From a checkpoint of a small transformer trained on Wikipedia: 12 layers.
Each number is 128 + 24 x the weight over its row's rms, rounded and kept within 0 to 255. Layers, rows and columns count from 0. The size above them is the row's rms in percent of the matrix's.

# layer 3 MLP up, 1024x256, rms 0.0882, rows 874-886, columns 128-255
size [ 99 100  92  98  94  92 108 112  81  85 100  98 100]
[[169 134 124  97  93 141 151 131 133 161 119 117 120 116 138 146 116 143 150 121 167 115 122 157 119 129 131 156  84 115  79 158 104 139  91 100 131 146 131 185 160 114 155 133 106 164 126 134 134 119 154  94 157 160 106 137 126 127 188 121 132 113 150 130 121 142 133 138 121 134 137 145 138  98 165 133 143 147 118  99 141 148 148  87 125 142  73 138 138 115 153 151 122 105  76 125 146 142 170 124 152 147 120  96 135  68  90 137  96  98  98 149 122 147 151 162 100 167 108 157  89 128 128 125 149 151 113 147]
 [133 182 137 146 160 131 120 139  93  94 118 114 111 163 154 123 125 132 114  83 147 136 142  96 147 161 123 121 129 145 154 128 116 123 118 101 158 124 156  94 147 120 126 109 142 104 121 131 114 125  84 114 112 138  94 114 162 124 127 106  96  90 125 126 111 131 130 113 161 106 157 127 140  87 118 138  97  83 118  99  99 170 165  68  93 156 134 156  95 162 120 130 167 129  87  96  89 115 132 106 104 127 113 119 120 112 105 124 151 137 125 109 186 160 102 108  67 124 117 155 120 118 138 111 144  93 126 139]
 [137 163 128 156 100 130  97 116 142 142 167 102 166 177  70 143 128 112 118 123 135 102 100 101 131 138 115 141 122 109 147 110  94 121  82  96 113 129 120 117 157 109 130 112 111 127 130 131 137 117 133 115 155 119 149 117 138 139 110 164 126 101 154  91 172 122  74 153 112 129  93  89 147  98 123 154 196 106 142 117  91 100 137 135 136 100 107 127 133  84 130 148 128 132  99 165 129 156 115 118 149 110 158 163 133 126  84 140 117 110 161  89 137 102 134 150  86 135 133 129 159 108 130 172 104 136  99 122]
 [129 150 171 170 149 128 130  52 143 164 103  99 129 156 172 116 130  71 138  95 131 115 120 114 109 153 105 132 128 135 105 156 131 146 139 145 135 114 111 153 156 124 122 131 132 153 154 113 124 159  95 159 151 121 175 139 120 147 117 123 134 135 150  81 121  83  80 112 126 115  92 130 123 138 125 109  92  98 173 118 150  99  99  94 128  98 168 134 119 113 105 159 100 107 106 117 147  83 142 164 127 120 179 130 136 140 121 133 113  87 105 159 145 143 117 116 115 177 131 149  97 102 152  78 128 124 114 110]
 [122 176 140 134 104 108  67 159 100 168 158 143 117 135 165 147 126 112 112 134  91 104 153 160 152  88 125 151 125 126 135 132  91 118 161 137 148  96 126 120 125 159 161 128 122 115  96 140 102 138 156 155 125 133 134 151 146 139  95 163 112  97 128 138 131 148 151 131 112 171 169 150 103 106 167  77 132 125 152 152 123 100 132 111  94 147 130 154 151 143 122 167 162 125 146 131 104 126 116 167 130 152 197 121 157 154 129 138 106 114 114 200 153 145 139 101 147  96 167 157 128 126 150 131  65  99 133  98]
 [167 162 119 134 134 141 177  69 114 153  98 141 114  97 112 134 149 107 133 124 129 125 100 106 148 118 146 113 151 190 125 136 121 149 141 164 137 106 151 144 141 150 125 160 117 190 123  96 123 172 115 108 162 125 172 146 160 116 128 142 162 182 172 125 128 117 118 121 104 130 120  90 109 173 160 108 150 119 133 140 131  95 126 118 160  78 157 167 141 130 170 147 116 149 110 114 156 120 112 149 148  88 130  74 167 164 161 160 105 121 157 120 132 142  83 107 144 106 157 167 127 100 113 114 120 114 140 138]
 [ 89 131 138 133 130 100 130 126 156 139 105 148 135 116 135 133 125 167 113 134 111 106 130 145 132 136 154 109 104 128 140 145 163  87 113 161 137 123 153 139 180  78 126 121  74 110 108 189  95 120 136 126  86  99 111 142 141 125 135 134 142 112 156  83 169 144 130 106 130  55 118  91 100 128 120  90 114 126 141 107 121 127 144 110 182 107 107 128 138 148 153 116 132  82 120 100 108  90 132 113  86 139 148 140 155 119  95  97  96 180  86 104 101 132 162 165 188 106 129 127 154 117 108 130  97 161 114 124]
 [126 120 123 138 121 159 132 167 165 124 150  99 114 139  85 107 154  81 128 116 121 107  82 122 135 151 168 140 121 125 174 159 156 107 126 122 150 176 152 118  87 162 127 122 116 137 140 125 128 110 141 179  98  85 139 105 122 129 127 139 125 161 111 126 147 163 156 114 156 123 143 134 171 114 106 141  72 137 113 100 159 147 148 140 117 128 112 104 193 138 120 181 128 146 152 123 129 157 120 107 108  99 160 121 143  78 153 136 110 114  93 163 165 119 100 124 141 112 153 122 127 128 160 124 130 133 111 111]
 [132 100 164 141  97  94 158 134 161 162 140 112 155 121 172 156 176  89 125 112  94 144  90 123 130 124 142 122 115 123 117  78 131 129 119 109 166 123 130 104 137  99 115 140 120 160 108 126 114 132 128 139 144 100 134 146 156 101 133  63 180 129 139 140 108  54 122 171 183 152  95 139 113 121 120 109 101 134 173  84 127 112 119 140 133 128 120 146  87 168 126 110  78 101 138 180  85 152 143 117 114  98  95 148 124 142 130 137 138 162 109 138 125 125  90 128 135 152 130 141 127 126 182 150 152 144 149 158]
 [126 102 134 164 119 101 113 133 158 142 118 120 125 131 103 115 146 145  95 117 145  90 149 104 110 149 107 136 174  92 134 117 145 142 115 121 120 147 162 128 131 120 163 122 130  93 102 112  91 116  85 114 140 130 115 137 117 106 146 157 140 146 105 140  85 110 143 144 125 164 117 110 146 160 140  99 109  89 109 122 156  89  88 139 177 113 119 102 132 113 150 121 153 143  78 127 148 136 148 140 133 123 179 144 139 124  97 138 180  85 123 110 103 128 167 125 116 121 101 140 148 111 160 121 108 143 153 170]
 [133 185 147 105 136 146 114 119 143 128 114 125 124 182  97 122 115 137 132 143  84 155 109 103 118 111 120  67 147 169 117 120 120 133 113 110 147 164 167 150 111 147 115 105 135  97 116 123  79 129 155  95  99  94 129  89 153 152 151 140 141 142 162  88 138 128 118 157 146 115 152 129 149 107 157 129 133 140  80 117 143 104 109 156 123 168  99 114  89 134 116 160 125  89 122  89 102  85 118 123 197 172 161 107 137 176 142 113 104 152 105 144 119 135 107 128 157 101  88 116 137  97 133 113 102 122 116 163]
 [122 125 158 137  57 106  63 169 132 106 153 128 117 160 128 178 144 140 161  99 127  57 109 108 142 130 137 104  83 138 142 167  89 123 122 121 105 133 139 113  89 115  70 113 128 148 153 156 146 144 148 153  79 136  99  86 142 117  88 122 147 105 122 154 148 141 126 138 107 148 170 102 144 103 146  87 103  55 131 137 123 132 133 143 100  80 142 109 112 152 116 120 139 142 120 155 114 150 165 102 138 134  73 139 183 141 135 160 150 142 138 140 158 108 138 143 119 147 125 140 132 148 144 119 141 124 174 101]
 [158 146 152 138  72 119 127 180 180 137 143  86 148 154 132 122 160  91  94 157 116 106 134 114 106 148 155 112 139 149 115 113 144 112 162 147  96 142 110 139 160 159 119 175 142 139 148 136 134 155 134 112 144 153 162 149 125 138 131 137 116 154 154 113 107 113 152 102 100 100 149  96 144 175 156 105 141 121 158 111 144 100  83 128 158 112 109 114 144 140 173 126 121 128 135 119 127  94 112 144  70 115 155 121 138  72 185 121 108 101 189 110 143 145 130 122 128 123 126  98 127 133 153  93 116  83 121  82]]
# layer 3 MLP down (transposed), 1024x256, rms 0.0856, rows 874-885, columns 128-255
size [ 95 101  91  86 101  83 108 111  88  93  97 100]
[[136 154 144 147 103  99 162 151  94 131  95 160 125 134 158 103 124  97 106 124  76 127 167 136 166  94 153 169 115 168 132  94  97 139 138 154  98  93 155 113  95 150 128 124 141 108 126 110 137 139  98 143 141 104 114 133 147 128 116 132 134 111 126 149 136  84 143  96 103 119 137 135 130 139 140 174 135 117 118 112 141 131 111 156 109  98 121  71 130 118 159  94 111 111 149 157 121 134 100 129 108 111 150 162 114 160 128 104 130 120 156 100 137 122 158  63 133 107 100 151 116 144 157 146  80  85 164 119]
 [101 140 139 138 144 115 122 147  89 131 122 147 124 108  90 140 123 157 143 137 127 167 162 142 125 163 148  81 130 127 137 136  96 135 149 114 148 112 108 116 148 127 113 158 141  89 163 135 130 147 144 144 130 126 167 101 113 121 120 119 123  92 106 157 142 103 137 125 138 118 119 130 137 133 132  99 142  97 107  90 126  86 126 116 134 146 156 165  84 145 126 152 141 100 131 132  89 132 123 136 165 139 136 107 105  93  94 134 114 119 159 124 167 127 149 111 170 137 124 109 138 133 118 108 155 100  94 106]
 [145  95 102 141 208 137 136 161 117 156 113 149 153 170 119 139 127 170 161 147 152 168 190 129 117 157 138  91 132 149 118 127 148 108 102 162 116 101 150 114 133 124 115 136 122 140 111 109 156 176 119 118 119 107 149 140 145 137 157 133  89 148 116 114 141 140 159 133 127 125 139 137 160 119 116 126  51 165 127 144 135 120  69 105 159  96 133 114 137 152 146 130 133 121  98 161 163 129 159 133 130 125 106 156 104 123 108 140 112 142 150 157 150 136 140 145 162 169  77 178 115 142 128 120 147 112 102 125]
 [147  82 106 121 160  90 137 108 101 138 136 107 134 146 136 122 107 155 134 121 121 113 158 123 117 170 172 115 130 159 115 114 139 154 148 136 123 153 162  91 145 121 102 163 103 151 140 165 130  95 135 142 115 145  94 106 103  94 123 140 125 159 135 167 173 166 133 146 127 133 160  89  84  91 105 105  92 133 124  81 103 112 119 140 214 111 107 126  93 165 126 136 125 106 129 147 109 121 162 136 166 121 103 102 145 172 142 113 112 122 133 136 100 116 132 137 184 149 106  62 137 160 150 110 156 107 125 120]
 [134 106 116 123 108 106 151 106 126 123 138 143 140 153 174 110 105 109 176 141 166 149 170 135 100 143 147  89 133 127 136 154 134 158 150 125 132 117 147 145 132 101  86 117 137 153 110  94 123 122 136 126  89  99 125 121 129 119 107 153 119 141 111 133 127  61 119 110 100 133 149 113 120 167 133 131 127  75 166 125 112  95  96 144 131 164 203  74 114 148 141 157 160 111 129 150 126  86  82 109 114 131 127 143 145  94 160 146 126 128 170 151 131 142 110 116 133 174 157 132 166  71 143 120  94 125 108 116]
 [147  85 130 113 111 123 133 127  99 126 151 109 143 116 106  86 151 169 166 121 148 169  99 141 122 144 167  75 168  74 131 158 156 127 164 113 135 156 136  95 136 101 146 116  94 157 111 132 144 104 128 117 112 163  61 100 124 127 127 152 130 190 181 136 196 130 138 140 154 159 139 138 154 145 105 115 143 140 113 107 117 125 112 113 130 117  81 103 115 153 132 116 112 120 136 131 140 117 165 129 130 142 163 129 133 134 113 114 131 146  70 130 149  90 129 113 157 108 117 103 129 136 126 127 136 165 107 141]
 [123 154  98 114 170 133 157 129 126 124 123 192 155 139 117 140 125 105 117 133 108 120 130 154 177 141  61  94 117 174 120 138 145 133 121 147 149 123 124 138 138  88 163  60 121 142 141 105 147 121 130 134 140  86 119 142 109 136 113 144 139 140 129 116 103 122 139 140 135 114 124  68 102 125 101 102 136 193  96 157 126 177  98 142 143  94 115 168 137 156 147 182 169 121 132 135 150 117 113 124 123 105  85 128  86 129 156 104 118 169 103 102 152 132 166 102 144 129  94 176 161 122 121 111 154 113 165 117]
 [147 119 113 174 138 167 111 122 120  82 117 146 144 158 124 138 145 158  78 104 133 105 149 105 113 119 124 137 141 163 107 142 110  84  84 131 143 102 118 152 103 118  86 145 172 145 152 123 142 111 172 167 142 121 124 112 145 189 104 104 143  99 148 119 113 112 107 168 148 133 118 159 126 136 104 153 145 123 107 121 169 136 140  73 178 143 141 120 135 147 146 134 125 124 120 144 128 130 134 146 164 138 136 128 110 126 142 151 172 167 119 138 120 109 110 135 160 109 140 160 136 151 120 111 139 142 128 118]
 [ 51 144 117 123 113 110 112 109 114 104 124 127 156 118 137 109 168 139 113 118 116 104  97 130 105 131 161 110 143 113 174 135 139 126 124 153 117 125  59 140 123 119 103  97 147 108 106 146 110 113 106 141 138 130 115 122  82  84  99 121 123 120 144 139 111 106 140 160 124 146 110 123 150 114 146 154 138 153 101 139 143 150 149 130 174 101 118 191 118 107 162 146 177 130  95 135 146 137 131 140 149 122 131 157 159  96  92 153  98 114 123 114 141 115 132 119 107 140 126 151 118 118 110 113 115 150 172  67]
 [109 136 131 118  83 163 136 126 121 112 162 140 164 129 135 120  84 126 157 151 112  76 173 165 145  92 123 106 152 149 114 131 140 101 141 185 138 127 153 144 118 110 109 101 112 141 126 140 142  87 128 138 100 112 103 108 138 133  89 135 118 172 151 163 118 106 128 134 140  87 130 150 110 122 117 112 121 170 114 144 175 107 147 152 137 127 132 119 148 154 123 142  99 124 135 122 125 122 138 158 129 139  94 105 127 199 127 127 130  69 136 154 122 132 117 140 147 133 127 110 195 174 115 138 156 141  97 128]
 [ 58 124 129 137 163 110 142 168 103 137  89 107  86 144 100 132 120 160 155 141 107 143  82 126 158 110 128 138  99 124 118  94 110 124 109 103 107 182  85 144 164  93 143 143 148 126 107 130 136 135  93 122 114 150 166 113 130  87 148 110 110 152 199 107 116 114 167  90 156 112 128 145 103 122 125 144 120 101 106 140  78 119 150 118 128 132  90 129 134 110 135 126 159 140  93 117 134 118 138 157 124 122  82 119 161 125  81 106 122 145 102 132 155 139 146 164 153 102 124 171 151 131 127 121 127 176 117 131]
 [140  94  76 131 125  89 131 128 133 195 137 130 138 124 159 140 141  99 119 110 100 113 124 148  99 169  71 122 115 102 141 138 161 133 142 117 100  94 111  88 126 128  96 149  89 168 120 125  91 113 141 129 113 139 136 109 119 138  89 115 111 107 151 112 116 109 102 102 102 148 136 148 106 128 154 144 116  85 144 165  88 135 109 120  85 131 140 130  66 152 146 162 133 132  84 111  87 160 141 129 157 121 158  88 118 137 121 128 129  70 167 146 134 137 145 108 112 101 127 129 125 128 123 130 142 134 114 163]]